{
  "n_layer": 15,
  "d_model": 96,
  "n_head": 3,
  "n_kv_head": 3,
  "head_dim": 32,
  "d_mlp": 128,
  "vocab_size": 2048,
  "activation": "swiglu",
  "norm": "rmsnorm",
  "norm_place": "pre",
  "norm_eps": 1e-05,
  "positions": "rope",
  "rope_base": 5070.0,
  "rope_fraction": 1.0,
  "qk_norm": false,
  "attn_scale": 0.177,
  "bias": "none",
  "tie_embeddings": false,
  "parallel_block": false,
  "extras": ["capped logits"],
  "init": "normal",
  "init_std_qkv": 0.0687,
  "init_std_o": 0.0,
  "init_std_up": 0.0687,
  "init_std_down": 0.0,
  "optimizer": "soap_variant",
  "lr": 0.00487,
  "beta1": 0.95,
  "beta2": 0.95,
  "weight_decay": 0.0,
  "lr_head": 0.0054,
  "grad_clip": 1.0,
  "warmup_steps": 200,
  "schedule": "wsd",
  "decay_fraction": 0.581,
  "decay_shape": "cos",
  "final_lr_fraction": 0.05,
  "batch_tokens": [8192, 16384, 24576],
  "seq_len": 128,
  "doc_mask": true,
  "train_tokens": 92540000,
  "steps": 5986,
  "dataset": "wikipedia_en"
}
Each number is 500 + 25 x the weight over its row's rms, rounded and kept within 0 to 999. Layers, rows and columns count from 0. Numbers have three digits each. The size before them is the row's rms in percent of the matrix's.

# layer 2 MLP down (transposed), 128x96, rms 0.346, rows 44-92, columns 0-95
104:508467466478513504534538498517504476490461455481515493530464532502496544512516521512497502500489507521500434503508505501520495501466509459505513471498580504490498505445474522504474525512484453537500522501490492528496530482449495539499516500461490540495501497460484523521539502485511467540
101:538486509450491500475529478480496496486509502524434487478542498486499512489528522529512473515495499516490507498505528561530516518510490532474505467487487512521550486488479476492502511502484498523486505472548547522484467469534527484446495487517461482468524438509518514507433515495521502494
104:530491467524506487488500512514514529480493503459503487486555500499488457504477470477466507526506508463517519518524510491517532535453489580495475526484526464528485473526487467453499488459505479475514490514490490459509527459500479470499501469496457541517484511495544517460531492473492499519
092:437499519503507501496492485473530475511508495512569501495458516513526485494464530521516515507481504540456496504480453484490536505512458469487505512530515498514496542497494521444491497551495517469492522475506465470527543493455560526517498497510465513521517513477493515513532507538500493535
105:515541486524557486523511508520493493468502495534543490517553510526514553503496532483502490517528520465511487527462507503478495542497525545528474503518488478472506490512478461524508505482511506465472493535482471458550462526535519487487515522446493498475450514516527516485489496525504510461
109:475519491492524490467522469569475486513492481515491535483481511503522477507500477504537524485503500458497510502491483471478514474483503503487556477477495502484496523438498474536483544493505497480483445467481504494543477476544454530516444488514528511513527506479504485478497503511537458548
103:485498541530506468437522502498485570501500458493502499511494512493500527492527499533516521509476527554494459502451485501490493474460526479494494452518452473517527489512477449507512516497482500499482522521509489473485516506497503499493478457520505530510482499497587466491521526490474525492
099:496517501536502484476477559517474488499467501505525521521480489523509523529571544472503478540506494520489502472526492484492507491504476494479505502508503527544470528487484474491528522475483492522525493480459518511468500464503463536541470482478498471493581496530510521486488457482456501490
094:536469492491512493544496501511531485497542498511557510486501474475527472471523525492496454502470504503449530505474504501519529511500459491462513476518512479468432513497481521514475484501513524456513534534467490444471476475507525488513481500493489496487519498458533536528497478497500457457
103:521503468506529517506489499488467525514487519517486509502517540499488538523501527437480530469474502501495469526469479474484488527478499485471489512552529485503513486499460532434445500497516450535477499546494565483548499519494530476491509519476493513516485488490532519545487505516518498498
087:506512465511496506515478471474513513487477491508450509514489521487488503522542465505456502504522490494513488512479546518483494500517425473458519499486527510494515490542499504542466552534504498526537484462545509497542471505551524505507529536504539461500527462516515483495500485507495527546
108:505478473461509455507526526514507485490448504478533533478488455523530505463507516506515523568534502525496501467478495531526510495509468499504481485467500515449508496507469493538491488510482537504538449556523494504514476549547524503510516522528501536505517520474487502514510492517476472532
102:480482497485448527512507546454523526493539510477558526486500517504513527508511550462504514482493508460523555534538498528492506514535533533536534512478485489527521493493515504485489521508461502516497553531512522510474492453459477550523489487465510486524505514502502466495500489483493482522
101:492519507512488446523491490505488444472480506462496510522498487491536519469498469527470533507516558462505527508523472566468495532460510510513464502509511507517491506483510521433494523497470497531490526472509494532512462487525469500475527526505521488501524463525520555515526521488471517506
092:529500537574507502514526510487476478514525463513591481527485508508493505481470507491489509508473470534482496491507494509483526500487544465497535506535473467538463492490517512536466486473522518482551547484469493518512465514511493495495494514498469519502530465494516519505513493507482443502
104:486482500539515507455516500440512511507516545506527527473450494521518493467499518515536543520531511518502495486474479546477468500492480481541540474542548524459498475496512483508544510515512517512516477481501507499537539535475501539523525461514452493507505536509511506514519485466478494488
097:487487503477502488514504521490507457518503493498523516487499533536498467480495523527498517502502477529503485516466427465522516463479573491542483486457493469519489453484532485491486487446495485463479495474469497494474496479445506508456519475512496504478509500514524519530471485480462548480
092:461480479534525491519538514483474487482556497513492494487489471514474471530524511481498553539486527542492467513503474495441511520536471496485467513530520445535497502496507532504527513506477499476496554515469519470498506509507520512443477488507479491526473520501501481549509489531484498546
108:527513527484476491540495494518475486479501471507509469499465504518470514510485514517476525550506479501463491512550512448476527474479476508487504466520463493523557419508526511472456499505508480484550470519503497455496473479511475455507502484516467460466516519484502521483486517480491484501
104:508509486514498500511519555527490504528501519526549477517498452517500511559498531466448475526516505524519530509458494497492453485502513513494465507495528521423462501542521482486503526467501503500495530483498562505556516473499465509460484493512484526486498502502485500521493535512495514474
105:517483522538489520508540540508491467491506479526497459515472484514473496496498545509563532568489516532524532447479517483510512525511510487530478519546529543491464487510541490509472483535516493495485490501484490504523469489486507499523524507526524482507471468464487458543509504506536483523
097:477519498504472522504484481489496534527460501497570454459531482531521472527476554534491476484508520512478520508528474494512500509503481479488493538466546519474463497473531521511510455495525527470501476492485532522531454488514470511500545479465507522518468493545507504512492464525509490522
112:467496506514510528453450531504521510454505531548476502535493507505491490485490522510540492504464492523495500520496499506504491456483500490498408479548516527501527535523513484534485470504512558519479495471502502477479510531519518498453525511566488512471484511494510485515524498527509474504
086:513499465489503540490478524513502538499492462510413457492477484495482505531496503525499492494467532537524504508505525439490501479500503545527504548498496457467493552495484496500488471525519522475533550451504508489518517506484508508488460513510487515514530473491510449495533477523490512514
102:494542486447520463480495455495539456514490476464491513520459503510476484536511518541512470495502480478478511469498496471494476489516493436499530526536496516531499513485483494467493508498496526527508532495499482464501517535470521549523564518530544493524502469490471535523518476494497511473
096:519520468478487568487496481491481492513553522490437473472470502533480505510538454523492515489467450500528473489509482537508508486509527478511500550498494505477498463506517493519505510496483520493480541482476500452491461442505481491523462505519491500547496497479489503494479526499460528461
096:478488515483522482517508476499496466541464503497488462478522504472538468489530511500528497464550480502481470472529488465493493514507514499501493570516467505493528519529496471476496504489494502441494482519501530503510488533498541466505501519475540477540520471476553520458510490453454489527
108:522497537513501464532506478505519489483479504459487506516496541517489520520480486463471521512526464478552489533513538493523519429476480472504472507511554477542479505469475456513515516491516506490489485502501509473511515493493482489493521495462493571494514488491512533510520435547505486523
090:493524542465495517523501495522520466478462464542515505536489460525533515537562493495505503491476510429487488547490484493479532510520505527491494519473504536510527549460471495524501481536481485546469476531485508521496552485516511517500470488487500486475492493537509468477514533502507491501
104:499497481487440500512485471509474449510521511492498431466503461524528517467498486478475519498478477505497535493470496483546499482517469473492483493529476500502502507504509519425527500509514534485479482513504508502476496487495500503481518511533514509435494475465514503496464504463551526563
090:490490514542444532511537470486542519482501509558464531456511518498499520508520481512475462500488496518492516518526537496493489455473509525491474479529519552511501531555450465531537515500531501471487504543489462482520516509527501483455486481510485464492512501463489511492505509512522509517
106:531505491506526477469479499518508453496510510505526522524476471484521479522486506473447492478496507499501492551502455519525491533478533514495485540462546531494471537512436536557459480467508480482508498511471483515504538520494485512502508504465512462549519470534490497485492498521505505543
103:478475525486552515466510496518482491513490477494500480511514502492501516532469483510533514502523555532498500496526510498552463470509470544514500486495503485502496521513517487497506455481481496487478499483493485510517521483513499447489476508467504382474489494538491498540461453519514514519
102:524471537510503490520490507499493499484485496487513488461470491464495498528500488497554527466518480488464491568491493489535497532539520534483507539541495511495446469466486510519491568540490525441475497479527496510504508519518538523532473481501477493466514530491524495509500502549529512503
099:542494470493497513511528506488494484496522503501512519524507435528487475488535489439474488474454420476545540492530467508498526495506502511495526524533509496516539514533507533530513521529473490494507497509527472494528512527472451515482484470503504524508484512535508482462510474483494467535
099:505484509501486482461475510475514565550494513477511501511553516488530442510509502524491512490464501522483502567507542553477519538476508513480539507504529500544496510457509499493505499525476515522522480484489508535518516525507507552488495489470505482516502511475564504495475501509549486513
103:467499517499489520481514467514480483521480511473493473516465461519498500507526551481468541545455509477500453480485489481555465479491492473480508477496485460537471523532532513480459476501481492501513505479490481442464500502522502481516454457494499486486530488518453486498537470463491497487
110:484490496495492503522492527527529550525501488483536515536491485468508510490535520508477476527508464537514481509453438461504530495497477465504471482505521489509488468444484498493473467499511502506497508432515484512516549464509480487520491543505513558482520512505488513505502459490494469555
098:537508493511483495493508525481524528532497504521484522524517508520489526523485507501447499480502469531503469515485482524502508526507522487552493546549489483523496523497506486482475501478483492469487505517494482520465503481530451501489539490522531448531487414486500575508528503492486512456
106:538494524473531489519517504508471473472490482472475509516527515495528494533480482476528498525511536502521508455520452518460488471535524561494508537457496529508517539498491538525474501503487513456480495496502504482481452473519504547469510532519539526477499524492490499431491481503506502531
095:520496497470504497462498473439488481500478523477487502493537517504472472508444492538479496470530470475539482513516495553509508549556501542477481463479516461479456518486504474509500501507478451496514502500512503481557521468461512491530485472484508502488505465513505500451510530506492480512
108:508504471495542468497509533509551464518516508504513503509542515488483469482471452502503511477456505498499515492452496488539506499520514474486492513524494508492504468514488503482533498469497510535513450473535515467559573522513456439491526526486478518503512485454511468516522485496475504505
090:518487491532475517526521505489496498469493482506596496497529485473472508462522506484480488509516505499504515519519459498448481486493500520534541506549483495515508457485477515485469520452493534518510483509455498519499530478490504509523521506476477469536484409490524493481502482502485482493
095:495487487507499468476501490483509484532555523452477513532547517486526492505481556493480459467510512536508510499510482506517436479476534509488516489455478502466510523502504481513506462509491491528460532442518534492529510514526464525470475505522470556481514513512512482508537525482510487522
102:555479511549509478515459531510553489500501520509546487477487475493514524500460466505497527506488485511506462461509516484555510475499481503457458507505535489510472504507515537498486499478505514510554491550511503516526502506511512487547517446472471501522544487541521523460490523483488485518
103:510481483510476512559527523499473535541529482489505471491497497505488521534488506538488474484508462502493535523488509507505567533503513512490510504543571463439498487507495503502507500482526490484507474491516501507515517449482511506454481512536463541524481502516513464459475490532518480536
110:496490468479493494482502485499540512450499451539498492542490436532526527488503525502476561508505538520473503515481456453483484490539498475486507507538461518497476494504497531471477428483515493508515505479484508478515489503480537468478481508444499472516537487498472492501510492469480505505
100:481509494473508507504533508508538509491524507513493507445541540480497510537507478529504475465536470481517513463488523457546509512507475508497524489512517502530530477448513447428509488517513482495461517529497490451473538517498520494529536477467527505508490472497486524513488534484463527515
095:480520491556516507541470473495486534502552493509563475501500494529470459515510499525495521525481502476489495522562469524479495461525520546476466504479497500529506470506496528502487497542495531485500439503520517536540490520500463488497516475542475513528485487512515523493527506510501541518
# layer 2 MLP gate, 128x96, rms 0.374, rows 45-92, columns 0-95
097:544502504467475489501504504488528523486457532511506489482493476501480466456522469456526486532493497497512517448487518540503507489527536530505511462470483522498520488479510474506497508536501511480506521461524515532483498438489454502445503476511501524503519477514503513569467533514506441501
101:525475494468521541490498542512536511485468486539549489491495518496515545502479481500483490505529510520506531494457478553534514488493530528476520489468521493463489494498488447506451513539507472519534467499494487511513494494518512547540487493518520481487505522485471540495455520527485562480
097:510490488517508496473473465488518493474522554522488487494503512493467589478486507511520499492490485501507521465525512471501495489503474496512503461491473544495504483491530509478446519526474514544501446527469497471503475474529513481556504488509493478512497475519553510510441511468522537482
085:470496500509487517495488540479510490503504504462518498484464481564520521512452513537469534498464496524459527475497475512480467489470474494504486473529464523508495461510517516454487514515469510488567509492495514501496458507496499544497487536507540472476526538532494521477508474438524498519
107:496484513466472478530510456486510502530509542493462520474461484499494479455458542476512491520475518470471481477542520538503522504494523457469512549475501486500500462492471533430476527535505521489513505500510510493494491517466489519502536513507459499501508476513468563482468490513514506485
077:499503479517469506557526475477528495511513479488556514513493510508501499517475509508503515543511517502465505557529532480525503512486531467489491460544538518502526549542501497495485521465458502481514439509538495471504480514540477487470531463507526501466550493472508503517502500491511524534
098:479496516509538520508507495475462485492480515512504479525504484511460470535529504515533522507548514514447464502462476497504489512542493485497508498528527479525508532522514539494511491474498505486510517547511524512482537494502499525499551526489531506487535478432562495473560446500503512495
096:495523521500510530505521476504484513482474501500538500516514521547474497516534509473507479491506509519568507504524501541530481481579569502476557506509504525498563474491551507493524512501512473533466492455521490508503492475473466514497549495504519470489498478496527514513483514505502505517
095:481544508517480495531480499519472504515502512495495484520500539472483463560481499531452501494496516522487484487540475509516466517538503521530460491579529502510529528463485513470452488499502500490494479534477488459509487506453495508462483494472517495481501474494518524506487535540497506563
095:541493479543465498504493536533499501509452539514500493505476477457492488501500511466478489498525487495461507523493515515494471490516463500512533551520472490443550471527539459518539537510533495491480503457526475494454472510481494544477524489495541476474485500491504491485486530539521487512
112:523501445513501504479505484545472534505475465456502528520542501546529518529465539517476530487514469508525518474457519496479507512489501532514520528570492529514528492524508521505443480508556520496492535493530489518457502526471502525527522505481499504451505528501495510494500515493493510482
113:528496530524482468484473482495486526524519532483473464537487481547502522522523499496481484484506491471509477494482512427572499466503507518546527532528527449478500468535466460532501517534523478474476471501542500538488490510499504526495496509482476504531532529494502480510506519509525485504
097:526530504543493506499524491537538521487456538490555482503466447535528517485479482530472500523510518487517535487452474523525489541537497525507500514500507471496488512504524478515512470500519496506521488499510489540455459497488493538515488523527522492457472517446495483489567527503514513506
113:496499477470502494516495519508497551487459531525532532504487513481504471497511491486494507531490527491534549487504511492518476453536486513514529500454531534482520503477532417524523500514510486496462513487496499534504519493427491515492543535492472510479487481499552488530510520534524521480
105:441468507490491491526509483447512523542489561526535510511444452505506533519476523530536470470466508522481458476503497520485507550525461495536505485497499515514509506494517472500490530484506510486524450491512473490468499511472483493478488478523516494482477493514525448523523511503466523473
088:537525541511504504494499456498506515483463508489500514542525474518508531474503497492526478504483506548501507465485506457507554490453477532528518476528526531489488508505504468527487456517488494474497505461496464504558533481519496477478495475454544501467499512465468531475463493539479496467
092:538487498505511506520520514543525540442502489506527501487503489482468506474512531480545487496501448540488521511446534478517499483491499478527508516564470487531477526535500530455514524526510529549503481543517504520532535495503509496494525487487520470549538508471500485491471517498475515513
109:485484452506553452499499458509498520509555545529504439481527533497514486481493508454470519466522454489517526507493490506509474488506495510493483526505512476480473489504493496495487456569516472463476477475506520532501493505476518477475499501469489497538496482490498491509469532508480444466
096:465489484467483484482486492500512487518555477522518470513565520459488460515494478520495473467503509498461521521493474500477475522483519504524535459487513482551462521516517520538479466494518475477491480479528475487528526473459514484566475526508528530512520526501507533526489484493487469524
099:484526504516477475513477519507513490511509531484519546528528480528531503434488524538487495490513496516472483447494480493507504500470522547528484520501528507503504475515490470486506547489501454475524523506455491523478453520506532523469505474493492502456498528505487537528420499464496475519
102:506508490516530503502549551487513469531534508511511517518468556501472491477514445455502500508506497468453493491498454486552468494480509527557495474500468488536511503482511484503518550486537507518487510518490492468522459515481507478517460505516472511487506544478547488463482508499526509502
106:451551452486445482544535495513505481527498481477533499503516498466494480486442492490486496501500491481463482486466510489503516475521520519454528521496486492515537478537472518494548558497500475486524529490506522508482456499477499523483486497474462507494543491530518506484465515462475528480
091:460571487526468480495529498542510462445530540493489509500449483492504518461472523504514477491460504510490487484496495533514481517478488495467454500489525516525524489499551514543511534491486509487499438496488492485488469474491499503485538543494488541526520525505519471500495504463522471496
107:450488528460473509524501541506507526536503519492553551532507494463498477473475463509480496503520552481467528486556504523491489480487515504487439471546474485479497502503475527495457504482546503504472485486491508505476546500516501490504493470516516496557499530477481493481499511504459488509
090:490521537514475507582563508496494495519478488472494519477478520461472461481457467521511521512501505523508513512546542495545463498473526496498523520503517553508521514487512560484511505522465499479531462496485474494528482490493504525470465474518467468497515492500505490534506468510479500493
092:534538541516510549519474558493537527538466556497509516532522491537491485501486495522506492496468521497522478498480481493505512482500525541514503490493494500471534511470496478484526474513527491514497520478456475505519488536496526523478468460491456505464496468485452500494532431510478499473
100:463509496486488503481527522516499493510454518494533520531504473472470511470487504495502486511471513534509490506502489498495505513493501505492471495467467529455542525520508482517481502494509518471526499516470434495451473464534464500510468526532515519482526543509470489481503561450495423517
097:463514455492504458458489503504524511463503491522507472497474542488487524486482494517531545517467529478461485518500476471499484502538506500500501488483504456526502532484488543520489481490546459491492465504556515500490519433545520517504516476470487503533502459536557499494512493473486497489
092:484513480466500514481505536488495478532509460528564524470524493503528489481529525470496528529498501457518519462494480509521475512500500488521539495531536516510478469506524504499516490482475522541478463495493528508557487531551527442526533493502508524489476579507510500504518488486497485492
088:512475478556481479505522489492445491469458524540473485504534530498508492506511486504504479531509473521466490518472513519549514514474490461517521521546525467532463504524457510518525440522519489470479514532494500493478522507511491463497531491508457510472526504480456480442515498514484514500
088:444483486519512513523537499481561484476553492475461546512467494533481482487517485532492511549454474473498492484482502506487500535512510460502511453510560536515536511487559467524485520503491506475481485529522499509496477484515530484498484533490526519468516479514498479488485500483487481527
091:473503501499500454449513521505486515494505449527535469505510522520466494513429501446475507513495521487485489490493482485532493489483467509458522486469474509467503466518487531480496507514498512479459511478489510528452532513514458486535474505535514457479435492508479497507450514499521482485
110:477496490469543525509471548507521500504531502495530526511538516562527481499455485473520463457501533497468509492521531479505485510535499475511525484532516529480493529474500491492492519466471514525520534519491488511514451530530520539542509533502499484458520507486540528528494548505544500493
091:505508478485511481549560569467520529522487509522479490519527501516500467538478460498515502478500475548530520482516490490476492459492499494503499514512527531464524477481441498457503513520512530465494498521481524488470492519491531549472546457525512475468496534497513479519491483500473496510
099:490520533492464468506499508529488495520551454475481491426466470503443507505463500514500490457514479501475508479496535486523481481484507510491489487507488435487525535489486542455502543492508470510495507513484519461494502497515535523537514483502534515518496455524504525512500519474543467525
106:536483492486495498510510474479487505466477468496468479526489476515468502487466515417519541514469505424484498484489522461457495514487469491517514522517493490492481526515511447466505489521488514522496481486476492546499500507464484517477520548461478513478523482491458518472508523527461499511
109:485483520505539527485517502489482510530524533514525502507458490467483484501503516495470544510524501462504522467506459509483539512498490478475525445510475529474499502521530433499522508526535542478500523496528509490486512532481497555456532487484511487518541527512496502452486503529468526449
102:497523500495453505491496504497498459457551506514496513488490509474507534540453563487536513477492498524540478497517494508486520508503499474469504520463526537517485528467496524449497519484488484505467507480512482465516534520529524533472511500538533509500494466448523532534464478523541473516
101:520475470491517484484474484511500551490523481529489494591487458477472453520494530515517522492510485489465488529495499499482492516453508461501504532477448511504542485507529489520473475526520508525520491498473498516498501447482459509508497533510504544463522464501505506562501509513505504480
108:520502503526525507540507496477492470459452490521507488518506534497499467471485498466490514523527487458567507522487451546527498490528492512457521521493488502469483503510554527506512507527492455481513511516474480505535530502491534451537483526481492535460512555495530467497500508522490484480
106:479490499480514486497507536494490466504507514500540448443506537486448483478511461462494482480480504480490498503513498540500516511578507469454502478496497485536521486507505501498501499449521458502487488452514508514512509511517461452525449491506503536514521539488505500502533538468473495477
104:475487551533487470500507510517508494456484516500458516495494506518521532494481502485523510510548496499483466475487535507530505534485465493466475519473474517469469527496512545473485490525523503511484479472514507491493466472473543535531513508519530504529522530464560467544445497484529481466
096:521531487492472515506523498497499464536473483485528530508541507501503461489527554484519508491494510515472479467444500439518450490473502518506553475476470495516527498539481530535475481466489474496489532473520525501534550516532447503520518529499497523481512482517495515500524518504462494519
114:482460493556476486504475517487517474495493517503498520501486495486524524503472529550500512502452532548505486475473510437456506461503485488518507499485495518534509487452474451485492468526544530478516527495493498523465463468505517503482476500480518493466453505499489487535528528455524511527
088:480494500483515527552506504465478511521528500498497477492414469506511541489521479515515517509498525481489504524506505512502531562511553482474471493488526496488509476494516490503444531495477537507510443468492485522498515506477523483503478511511489496542472443520514460536542488532512511505
113:509455496519473494530509536473515511501510503498491539454500512506514503481478472493505455531463457497467518507475480541533511475533547488513448491479537490480460510503527505491501518460553500505528514495510497516496552544479564516517476517525527487518488482491452482467491491512505507472
096:494498514491481502492486551501494465491495483438508489533509480508514457531489518454496538536456495490499487517542477536496477469505498513529495503502474523487500529550480506563444487448533508457510500493465493484530504508499520517519485513551523485480530524468514504491497498505546516469
106:507487485485521533449501484490482471511549489445543488477523498533494493493501524466526523488530518529533511540466507533501475461485510505520491499470530523494497489489497475481486498468480517441494500474502468542462483525505491460546488529495505526468529527529474470455547502490473496495
# layer 2 MLP up, 128x96, rms 0.373, rows 45-92, columns 0-95
098:535514522479464515499445507506506502461464529493486480514509477515496497489520470460528468521523485455543521458502497528502511483512525524479502467525477519483515483501507472515485508486512446473563508452501497494500511444518464524447526492490494490495526492486512511558499531494509451495
103:519483482490473511475509557479516469505496497489455505460535494501506509499438473506515498526480542473520460498474466496489499512437510504522482512502479492513508504462522484476466510485493515503506469478511499531463516459521538540479523472503477521554489540530453545542502506478487490511
091:498481519522459482496520506491512504513524484517486540543499486514547442500464520497490490481554535508477505544495502515515486522519508501474498578475489453490490484487514507503503457506501508473524561483493511533485509483484488513474508510520473511522549491489502535506550449518480467471
095:490466488510512526466475506477488491520492463475502501465457530522517498508462512559462477495465482516471559467494471499522514495539501470479459508464502479537514476517516520469496480525498519525542458511501492482459507483520507512533471502551529474494525510518522541498462494462524501512
107:452503493497493490478524515453497504472520466499569450504540472539463503517528494532496492476501486553489536494488476463523487462520495482490495450513515533518475552531536487522499511471516477525508551497490510453525512490492527454476491498497533508508494517506527483521526495487519498490
083:478483463462503522454500486527452479478524538478542511487478503501469480513505479498466518433513474458517512488468483522512520486502469520495503552482482511465490456520506500531502488498533494516466511505478525538490524558515496528521493528529490470553475518494510494478491448514495508510
102:483532469439466470513507484522512516498493488463478494500472526511537522495467487470440500487508487477531476493504500486491449540505503577501515507499467532518514493501500496494513497530526479504480460485473464511491484540502487502465479455539494519455483487517466449522486524498498466494
086:505496465508481489494492529513506482492551478482475526510484482505544503494459484537518500498509473455449525505462492428489518493469449460512477514488510462504459500502492485526464479532482513467560506549481493476512532486512516479501478506478493515523512509505472464476488474482479482458
093:519487523499496501489538502478542501477471498471537474503462432533486463449513489495537493486493501478482478522455531501482536511490490562497534482473474521499496465517513467560529493480506524486497527478528526477500509477528538488490499481521482509469505548501501501472532493474510480464
093:542485473536450517475483558560502475521477517502498499519523493495513518482504532472488490531514496528457491488508513541520487480511484495535510532532485484480532483537524456517527552510511518515484474468525483476469472493479487534476539512443487491486506541499496506480491539535494518497
105:466498506510527498531531537510463520486476494476458511492509505493480521517505491466473526519529494525482530441514468563525485509469499510469503484537479515461476494503440512467487496475489448529522506533444519467518479493479496497537517526509496493498500531530506494500548505474546503489
118:487464491507527490499477532504535517476514502513468494490521493518455510540486544491510524522503474492480514485567460507505538519512527498519465517515479516501451546520531525446504469490507487529552538507454465517522526462514470504515499469517515498470490479478498475473479491489533533520
095:525559529523512541465537514488530486449504522486523535477505525500491491512528511519535511483504512477497521504473501530545488509474428510512558514501497542454486511482502486476506475519485546466514518488506487503508502504489480515456509559486521535508557498516492499493501499503492543485
102:514489519557509534513483503528509462544559498475483496499540464517512526486519510507516499449503488531442445509509497497494506515497490481491503485531483471512474474488484551479464505514500489498540511490495496506483458503566491467503490477509502476504506515534449503475498475466452472518
103:534579489496507518493455515508478495492530506514513472554550537525462531493487447489457484500496534528492510514501508468535533521496482507491463513478459474490526479508517511472495516495529490478475497494524516520496499462493536499460507532470484534519483485511470472500464447502512501503
096:478496468495487495512523529531470510525509503515483488500505501529488473523489468489432552500538529521503493510508491550530502532519524495504533499492490491528459500482487514525514479453494559528467478517509500491469510501475478500530512556542459511517497521536500474503525532440541485505
095:521529519444493515515481464510501501477462494465539530521529474499520476453533518485516519492501523535526543532482547483501490520511524487507520531572481489496509494516466521497527564505492543508521496495504507511496520492475457524491540521466493502539516551506506485485488493494508469468
104:502499499512488495487520512487542484519479486455492515515495519490468525485481453494496489515482518517479506494457490493442514494554488507524474462514528499519520498521497486565525495496479466498463499482523487475531556552499541548516538468517545490498485510481524516484530527501531483550
102:507501495483489514475507489468499484487519464490513470490501538472515506495479513539502492484493523475480500531470471488485476544475535487524527488490494472559486512510504511513489487473527496455508511495563489464501518527445469474572474538481534522519509553521513530530485531471491477523
101:537493516467505517488489484480501518451489508481489491544489533499477519514528462474495511520468555499478481498493506495440498448477506484462483508502475498502505479498499525495471485528494493508474450484487487468505559481441490502477477486541479495503473476551456481473492502506474487439
100:493499563517494535475502497481514507535455482467502513459535460528518502512507529555465495496503476505498553516467514501506463506435507512456488527480528484472481486490507509549470533481504523469468526457490514472490495510498467462514505513515503510529468497499496490532543485483502469489
103:490525523500474522524498511489547460498510497459517513479478490453487514508487440527518487505484536554484519444494521531469471487518501498488444538522518482465486480468520503509463496504480482529483482481491467472526537509509512482517478521499484526519526442520524519511496547533495515527
093:460535476505473524490523472530501455492525555484503528491471473481515520483475525500490473484467505491478479508471500510500497521474489486462439490498504527509532480508516506507506574489484523502475429507480530498474473461507521509493554503480483517501500535462503495481453514481506462519
099:510534446519506502447533467485476472478530443490443437465495480520478488530516523472530522491491497536534510533488496486509499514497478518509527499489530517498542533509572470499465511502502485503512534513497488475537477527500491489517529493494490529499505488523538494469491492501499465526
094:478483497501490543488511475504494479549467516528542510527471482476469500515539502520501490501487532522537487489475508495499500523492482488487509497503472538458516515480500490516495446510498446502518502530491518527525522495539483499467577534477526506477494511526520473436509460505484537550
090:485499498501521489507496486464447510534532476519490472470536464480538461461505487492511488492532483464497481505484519504558511524521485469481504514504487490501483531538505504496490521522494458466486466496549501509460498552546512466507450502512551492547532475492476489481495499452504492523
107:532498513497529475534497479480499478524504529509531511492494437457537490511496552493516537488512507512547495491489502482500488518522486459505534487518495504528484511470520511493541503475485481527486485471489520492518548479420469515474531463481518454541502501503497498506522480525500567500
093:466508504533499443488515489504481512496477456481552494521477505471522556496540485523480511524505497520474509506488494486502492503507510507436498499477479508538533521506493542526521451459540464518463469490523508480472488465534503480503476476454458498508478469498528477546504494534506519498
100:496522465501524523484506468486517521459480518493448472532458493469481525504486518505502517513494506501511488499510495481485521485526471528488446482503544515514527576519484521523466540482537533511453502437523470511468541493447486535511466514497502506529501496506475471486516513510496484496
092:524463492563482465495508525499431504501459523539479493514522546499518508487515471509507496522515480510453494503475513519545502479480480472517501522528506501532479495531467503505512410515527510468475506516480513480483533489521495483494533476480457496487527497496460487464516472523490510490
096:464491500534487502518514522485553474505518517463440505490521488513493503502489522526488524558494502487483518438484506524489542498519493505503518439497491519514510555490575488496520474519501521481508501502521489488477471473520481493519495497508497508462501509458463451453527499469493471533
098:514500533510519463506475499502472474540507475455504511484494482506484502518470528516509485529499557489473513478493492522473503473468484562520490504500502541492480519488523494454486460496475500532475453485478534447543503521553504455477501504544485488477515473534543487486506501482508495546
109:504503518503479520500520527495528534480457520486485487518480493474475498483460469477478486487526489505499465488484502475479514471532475541527527484530522501519438541575463504526503464507502546507464513495524499486525564489511502488512552511471516521504517468523526459498513494465511510482
095:493522506476505491517524520508496485513483529473525494507496429521521511545537491513481493534507515508555486513485515495444500509477513500494489530513501505470528485512463516483460532502473513485479504569453507489460458515482486542475532474494513453499492517507501499490495535464473451540
095:487541502493485502483545519520505544493450500480504537536538521512554507499526490508477548526519509547467479454503519512486536520498496516512494523502504477518478505523505489535528478488485503510438514533491495520510496514552502475499474483546474542500451461490488501477538485495541521495
105:506530503529505472485513480482480500532500502526543462463515504477472456482529483549478495449496473539520491551528505459541461486500521489495533495483488523512527470499460541518509547539539536510524520467529497470471504488486513514507500506507523531508468512508512477528462507524522526495
104:499499496478512501482498491554505527527475543519476505530523495509468529473521500487553540439508503518510448468516524474490488489451498492494504517488526499500467468531522521507477461496514486526495490500474468497467490447487464471521551485458488528446498474453500505499508527508519486493
096:538510516460519478494507486438512523467450482519517468476484510486493452490524494460497472517484492453512518543512535510494514479540498508509508525492464462488488451542484436545514490534539484481519489477538490494547497481487517510529476500497500488483513511529496465476517512497499522480
103:508493534517444456500459463518496523474487532499441510538531518500505483498511487502487530532478478485464503494487498525534517505497499495561507489513475495509473541517536513466512492495509492489462472546523511475490547492510540502513496469523481480527481500528492518449537491479491475441
097:508491510522507511526510514450495488467489498533516497488496522513499483490505500478465503527513486469555501526504505526507497491526506508487491523486510485492504524532555516517502526536503468447526492524494456549526514477520558449545483535503508537461510534477527450489522526527514468457
104:508514527493534483488517532510478464531520521522554485490506537500469508525496480481513514481485483513503519496500494503528516481513500517511507470485459524528543499485471497527490436477489444499443486461503467513531520499546466466513477493500499534525524528497501483504534530445492454460
103:523507438478498494515493501483492517517516472516546492539505483477504453505522473512481522482449502500513528526507455494470470473467545495514536463485501505539529467506486489530529510494475493486530518547500509480495534515505474483455476479481495491500459501514447513477544514534448504506
098:535454504507523496508420529500510518523518500546475497530518519481560514501514432530512453494514480538527467502522448516507515505514489499496466529492508487522484453479477484430485541480491503474499486502510510471501487508473490520506484524540516479471514512490513514477509496484507507489
109:512510483496479488553523510528475492475507467529482466529514505475467498521550479486443496457515476532469517491551476531493510520507511524517508500524485519543494499532530521530521499470488454484471494493478519479539517523440491462508512488553504506459538492490509500498516487537480480483
095:484499495502517497462509473542541515444475520516509527507550495464499480484551519474468476492500496497483462497544513483505466481542491517532511471512474503517506468502515454498521477503538508515486556502508502495527446476489478490495496494469507520490521540493515565458483502472477508461
112:497491534562474500508494552472514508514506533486457517508566504506483486523503514505484473522448515489517474471510487531502535488509481532507502504522550499471470521547492510477469535534504495455521496491513469476522483513499496529534476500563495487506479530517468525548473492494495475495
091:487519504497515451498483469480451469509536492510518524481469476474493538484507510493479485457502513487467528503514484446471491486508536496466463488524519499479498496501508546520529506517537477469534507473506511534515564477497491486465521465459481485529472529522552493497539508507474459518
102:498486488527484484506561515528519531499488506482517463482491496497567500527480487472553510517455476483479503473526520507525457511477490492515483477494485507561531519454491496533462475483527528506483520532523497465544455464485485492502495465511514512525490496491458495517503483502452538502